{
  "tie_embeddings": true,
  "parallel_block": false,
  "init_std_qkv": 0.0538,
  "lr_head": 0.00675,
  "warmup_steps": 0,
  "final_lr_fraction": 0.0
}
Each number is 50 + 12 x the weight over its row's rms, rounded and kept within 0 to 99. Layers, rows and columns count from 0. The size before them is the row's rms in percent of the matrix's.

# layer 4 attention value, 128x128, rms 0.0534, rows 44-56, columns 0-127
066:54 63 51 57 47 56 46 32 52 35 48 21 36 53 41 64 32 50 54 52 42 89 56 32 53 46 62 56 39 47 51 40 53 52 38 54 49 48 71 38 36 50 48 61 51 77 46 51 53 53 61 70 54 24 41 49 45 54 40 59 48 69 72 49 49 45 40 28 39 62 26 31 47 47 43 30 50 39 59 42 51 60 34 53 47 60 46 35 86 39 64 60 31 39 67 51 40 44 39 54 48 44 40 53 43 66 49 35 52 37 43 66 71 66 24 57 60 57 65 49 58 35 50 49 46 41 53 44
069:66 56 54 49 28 49 55 19 54 48 64 50 48 46 61 56 57 71 63 55 33 56 40 46 41 57 58 32 71 49 55 36 42 51 39 46 35 27 42 30 55 41 53 39 54 80 35 45 47 37 57 34 34 38 50 63 20 49 24 44 53 41 63 50 44 65 47 71 53 46 32 76 53 51 48 48 42 50 37 44 64 48 46 44 45 44 35 49 38 61 40 76 56 56 35 41 66 53 68 45 45 34 63 51 42 30 65 45 66 65 50 60 45 71 54 33 66 37 54 45 58 51 47 31 47 64 47 40
063:33 44 56 50 43 73 42 29 35 48 41 61 81 42 38 45 41 41 28 44 47 25 53 55 44 37 60 42 45 54 64 40 30 42 33 64 45 54 44 54 42 49 41 48 42 42 36 59 54 62 36 46 58 50 59 58 55 35 57 32 58 55 57 47 48 48 61 67 69 68 50 29 50 53 41 53 46 42 71 43 42 55 35 46 58 52 52 62 57 52 41 52 60 21 32 43 57 53 58 68 58 24 59 64 57 53 54 56 48 44 48 33 25 28 51 90 49 45 59 56 49 38 51 53 64 40 76 64
060:53 39 42 63 50 34 50 37 36 69 16 50 48 76 68 42 43 44 53 38 36 52 57 58 61 49 50 39 42 72 61 48 44 41 48 48 38 50 66 69 58 42 61 49 46 29 46 53 64 68 56 80 39 53 44 39 36 43 70 59 43 42 56 61 40 48 56 46 57 47 52 35 53 68 43 63 50 34 47 60 23 53 48 26 62 38 77 38 38 60 46 46 45 66 54 45 55 46 43 52 46 55 49 51 68 63 52 30 62 46 61 50 51 45 61 57 41 53 37 46 59 35 27 42 69 62 50 12
069:42 48 38 60 68 39 50 60 59 50 52 39 79 46 25 69 50 57 61 38 45 65 54 30 58 61 69 49 64 37 39 40 48 40 50 46 44 43 39 48 38 76 56 49 36 50 57 64 20 55 48 69 35 34 51 47 78 40 80 17 60 46 36 44 44 44 62 47 43 49 56 45 55 46 39 62 52 61 64 48 73 55 67 37 52 62 59 61 42 40 29 59 48 54 56 44 51 57 51 45 53 54 32 42 44 47 38 45 60 38 37 48 52 43 45 46 59 56 43 45 58 73 48 83 28 45 42 61
071:30 24 49 66 59 59 65 75 44 45 36 46 39 29 35 51 43 39 53 42 65 55 71 40 45 58 59 52 42 36 35 47 38 56 47 65 68 63 72 48 32 40 35 58 58 45 72 68 54 52 51 65 50 40 55 72 61 35 59 60 52 59 44 41 64 56 51 58 59 23 78 50 50 56 63 53 60 53 38 45 51 44 64 51 44 58 48 63 63 65 40 50 42 23 61 42 54 39 43 43 44 56 79 57 43 75 44 54 56 37 43 59 50 51 47 50 23 42 31 48 50 38 62 36 58 35 39 48
065:44 61 30 55 33 43 57 49 49 25 36 17 70 49 41 55 36 33 65 50 38 46 64 61 66 67 59 58 53 55 29 53 32 48 54 53 63 54 28 74 48 58 54 61 56 41 51 35 40 48 57 41 28 61 52 73 37 43 46 36 54 44 28 54 55 54 53 52 61 38 55 56 28 59 78 47 20 55 51 53 60 55 48 59 34 47 34 52 33 39 37 56 69 61 67 45 53 38 52 33 42 54 58 37 49 51 54 61 49 66 38 29 61 38 42 49 49 48 55 51 72 52 51 60 42 51 25 48
059:57 49 54 73 43 51 30 46 45 45 50 38 41 58 53 64 33 46 54 45 65 54 70 58 67 47 42 56 16 46 55 48 55 54 38 58 50 42 67 63 56 55 66 57 32 31 72 55 35 28 45 50 36 54 55 39 53 76 61 40 46 44 47 62 63 58 69 61 52 72 39 36 46 45 50 41 57 53 45 33 70 52 54 48 65 55 53 47 34 35 60 57 43 55 56 52 28 47 68 58 57 42 46 13 74 57 19 51 31 50 68 47 48 43 42 38 38 59 33 41 58 47 61 66 48 52 37 55
069:43 55 39 39 48 48 36 49 35 58 43 39 51 37 56 33 55 43 53 45 41 72 55 51 41 49 40 39 32 27 68 40 44 57 71 60 64 57 62 59 47 59 60 54 40 57 65 45 69 76 49 47 65 68 32 51 36 71 53 49 59 41 54 55 41 75 34 46 43 33 66 53 36 44 60 69 59 62 21 65 48 30 73 45 55 53 41 62 59 51 35 58 31 36 21 53 55 52 49 53 57 63 69 48 55 40 58 60 42 37 64 60 67 23 37 56 57 46 54 66 39 45 42 47 50 47 41 34
059:46 67 30 61 55 49 46 55 38 54 45 45 62 52 59 82 60 34 72 67 49 43 65 42 10 57 46 51 80 50 28 53 29 54 42 52 41 51 51 47 49 49 27 49 50 43 69 46 51 41 58 53 62 52 61 54 62 36 66 47 45 44 52 49 31 44 33 46 46 36 45 48 34 63 41 90 44 46 65 47 42 64 44 62 42 63 47 39 47 52 50 70 66 49 54 47 36 43 55 37 55 63 47 57 59 39 62 44 48 66 50 43 51 36 53 39 42 63 48 67 29 50 47 50 68 65 62 26
064:66 50 39 61 37 68 53 57 33 59 56 57 45 47 55 49 49 53 60 41 47 29 43 34 49 52 44 66 42 39 61 57 43 51 90 67 44 47 55 49 76 47 39 62 84 58 55 43 58 42 60 45 77 51 61 48 59 36 59 65 42 50 50 43 41 49 40 68 46 29 37 72 42 47 60 47 28 48 32 72 74 51 63 40 60 47 50 38 52 56 48 57 51 34 51 41 41 62 47 52 23 58 39 43 41 48 59 75 52 33 38 50 32 61 44 33 50 51 24 40 63 46 43 49 51 61 55 39
055:35 47 65 68 64 19 50 55 60 56 53 38 62 48 50 47 46 32 63 53 49 44 54 73 38 69 56 56 45 50 38 58 53 47 57 50 24 74 52 38 38 48 49 70 46 57 40 39 44 66 60 64 47 61 48 67 61 46 34 31 62 49 34 41 46 62 51 35 47 46 57 55 42 43 48 50 18 44 54 55 45 51 56 67 58 57 50 58 30 41 42 50 54 60 57 68 49 65 45 59 46 39 35 61 47 37 53 28 44 38 35 53 34 50 15 38 39 47 57 37 13 73 60 37 52 45 47 35
071:55 50 52 33 44 54 50 35 37 43 70 40 53 44 44 43 43 42 62 48 65 55 79 50 34 44 50 62 45 33 45 45 43 64 48 59 49 35 43 55 46 80 62 74 42 62 42 67 73 54 48 48 66 57 51 63 73 62 53 44 57 51 43 55 50 40 53 44 43 56 57 68 64 42 34 30 44 50 63 50 46 74 34 42 60 33 45 59 72 38 38 37 33 64 43 29 52 48 47 64 66 59 33 76 66 53 41 48 41 58 63 56 45 30 24 56 52 41 45 39 31 59 56 57 42 52 20 59
# layer 4 attention output (transposed), 128x128, rms 0.0671, rows 44-56, columns 0-127
073:55 45 27 60 44 42 50 60 63 63 21 66 38 64 57 33 56 51 44 50 50 52 61 54 54 42 42 49 71 41 35 54 50 58 63 39 62 66 35 59 58 47 42 53 53 23 47 65 57 41 41 40 52 67 45 42 51 58 39 42 27 59 34 58 54 66 65 74 54 50 48 75 40 43 57 63 75 46 53 60 48 58 54 54 35 33 56 55 33 59 38 55 58 55 45 58 62 43 49 54 13 50 73 48 60 38 60 55 21 41 29 49 42 49 60 44 49 44 35 51 44 41 24 36 62 68 56 63
075:51 32 61 52 69 56 55 67 69 34 69 54 40 57 35 38 55 27 52 38 71 50 35 57 60 46 57 77 49 64 35 48 68 55 42 69 78 34 47 55 38 50 42 51 55 42 68 46 62 77 45 56 59 41 33 52 51 56 63 38 48 45 39 50 31 56 58 43 54 50 42 46 36 47 55 62 51 53 45 57 37 44 35 34 46 51 57 50 53 24 56 37 47 65 57 54 36 57 37 32 51 67 37 41 67 59 28 74 42 58 43 42 34 34 36 67 46 41 21 66 48 46 46 57 68 52 49 61
068:38 70 57 42 32 28 46 61 65 50 51 43 33 35 50 78 63 41 49 73 57 57 65 37 71 55 48 61 58 44 46 59 74 52 33 70 36 46 45 52 42 57 58 40 52 65 54 62 52 44 67 47 54 54 42 44 35 71 46 65 61 59 38 30 49 36 48 38 22 38 47 65 34 51 52 38 63 50 43 57 38 22 59 42 60 46 46 40 41 38 45 46 55 73 41 45 49 61 49 40 42 66 39 31 56 43 56 44 61 57 52 78 54 40 43 37 53 57 65 56 60 34 76 40 37 60 40 37
064:56 65 50 54 79 43 48 43 50 35 75 50 68 27 37 53 57 58 57 69 74 26 47 68 40 45 22 60 69 58 41 54 51 58 39 59 43 34 42 66 69 56 49 41 38 53 47 48 41 41 30 31 84 51 53 48 56 52 24 61 45 50 45 39 43 59 40 53 52 50 58 41 35 30 58 51 47 64 65 45 54 51 39 52 56 49 40 54 63 56 26 55 65 46 40 48 50 61 48 55 55 47 40 53 48 33 45 59 52 48 42 67 53 72 60 60 48 41 55 44 27 62 37 66 40 23 38 67
074:69 35 62 32 19 58 43 53 54 65 50 40 20 52 90 61 56 49 25 73 53 61 57 57 38 44 38 54 35 41 58 55 39 35 48 49 54 48 61 55 57 46 63 44 63 38 48 39 65 58 52 30 54 48 49 69 47 36 38 57 40 58 43 62 61 46 58 55 55 49 55 51 47 63 34 49 54 51 64 51 30 66 38 72 39 54 40 52 52 67 81 43 64 36 45 76 30 42 43 49 41 43 51 74 47 47 49 36 36 64 62 40 48 50 52 54 48 39 37 52 35 43 60 33 55 39 62 54
074:62 72 59 45 19 50 31 49 56 55 66 47 56 59 44 59 52 59 40 50 50 54 42 53 54 43 34 51 49 44 54 42 60 59 81 35 27 51 22 50 71 63 41 57 46 60 32 60 52 41 65 41 64 63 52 46 35 68 61 36 51 37 64 48 55 44 50 36 42 72 32 42 61 35 40 44 35 51 50 48 45 61 37 48 47 43 61 43 43 53 61 54 35 66 56 63 34 45 72 77 47 36 27 65 50 32 58 49 35 63 60 33 51 45 54 42 65 72 63 49 56 49 22 64 48 57 42 42
073:48 35 53 39 60 46 43 66 50 53 65 58 37 56 43 60 45 49 47 54 73 58 34 49 32 66 50 36 47 57 52 42 62 34 28 46 35 58 56 52 66 36 50 50 54 40 64 69 50 35 42 35 69 45 47 38 66 60 47 62 38 56 73 55 37 45 47 50 40 50 50 30 70 43 36 48 68 50 40 62 39 50 50 32 63 66 50 37 76 42 47 50 22 35 52 56 63 60 43 52 60 37 31 45 56 41 55 24 47 41 70 72 36 47 67 52 32 33 47 58 54 71 45 51 76 55 75 50
071:56 46 49 26 45 57 69 51 50 70 34 38 52 65 42 44 36 43 48 57 50 53 53 53 52 53 55 52 52 21 65 47 39 49 68 45 46 60 43 41 46 28 13 32 53 43 22 62 53 58 48 54 54 42 51 58 51 30 49 77 35 60 57 64 51 24 35 41 46 34 73 67 63 48 46 56 60 36 67 54 56 69 33 34 45 54 47 62 77 44 35 50 69 46 45 55 44 53 39 45 34 71 55 67 25 66 73 47 66 56 46 48 43 51 64 50 53 49 60 55 50 53 51 43 57 42 50 55
070:59 34 72 69 60 48 45 29 56 49 47 53 44 48 42 43 45 64 33 59 45 29 37 51 57 45 41 42 63 65 53 58 48 51 60 48 50 31 22 29 52 55 44 30 57 52 44 49 33 43 36 55 46 38 54 41 48 33 68 48 56 43 25 60 67 52 60 53 27 54 34 70 59 54 47 19 41 67 63 37 58 77 50 32 47 75 64 39 53 64 63 44 66 77 62 47 53 55 41 54 58 49 31 63 48 56 42 66 59 49 53 42 38 72 58 50 35 64 43 44 65 43 60 38 57 50 56 50
069:50 36 54 42 43 44 50 40 38 28 47 60 77 56 47 35 52 58 51 46 65 47 49 69 73 57 54 38 45 49 68 41 51 41 40 45 59 40 54 48 50 45 78 66 51 65 38 45 55 59 68 55 55 30 44 41 62 63 44 52 46 64 41 42 52 67 40 49 43 66 68 47 57 28 56 51 63 63 56 52 54 28 47 44 48 45 66 68 60 50 28 47 48 41 58 44 55 60 39 45 32 39 20 43 50 53 25 64 48 25 76 51 30 47 67 79 54 25 52 55 58 41 34 58 35 53 50 64
069:50 48 36 51 56 50 70 66 72 49 69 47 58 46 41 45 37 56 51 50 49 66 45 65 56 43 50 51 63 59 37 39 45 70 37 42 53 49 63 65 53 26 41 42 39 42 40 30 50 60 30 39 33 41 39 73 32 57 39 42 36 43 26 38 45 40 64 53 49 42 67 47 63 45 68 47 49 46 57 35 41 38 58 64 42 52 56 49 63 39 25 64 49 45 46 54 66 55 43 38 59 50 66 40 58 54 50 05 61 64 54 53 79 53 56 74 34 49 57 55 46 56 61 59 62 31 52 68
067:56 61 79 30 36 65 55 50 58 32 47 30 42 62 50 56 36 53 40 59 56 46 21 34 44 48 62 55 38 59 63 50 51 33 44 45 59 43 63 77 44 48 64 45 72 45 61 51 51 37 52 21 54 28 37 40 51 53 46 72 43 53 63 40 51 59 58 75 57 49 52 42 50 55 40 59 53 55 35 25 37 50 48 50 61 31 42 60 45 42 59 57 52 40 41 32 40 49 58 37 53 66 60 29 61 59 38 78 48 57 73 52 58 65 67 53 38 41 54 41 73 45 56 42 35 49 44 66
083:65 56 40 52 44 53 41 66 53 43 40 73 42 45 56 46 61 58 36 49 30 45 41 47 75 58 45 35 40 62 71 38 67 47 58 36 44 56 31 59 38 33 43 37 59 55 50 49 27 52 33 55 44 52 43 55 44 23 61 40 50 46 59 45 64 54 60 55 77 32 46 54 39 57 56 43 77 56 43 41 45 34 66 68 43 64 59 36 29 35 65 58 43 45 37 64 34 65 45 46 29 70 65 47 52 56 60 44 64 73 52 19 51 48 61 58 34 54 61 56 44 58 62 46 63 48 62 33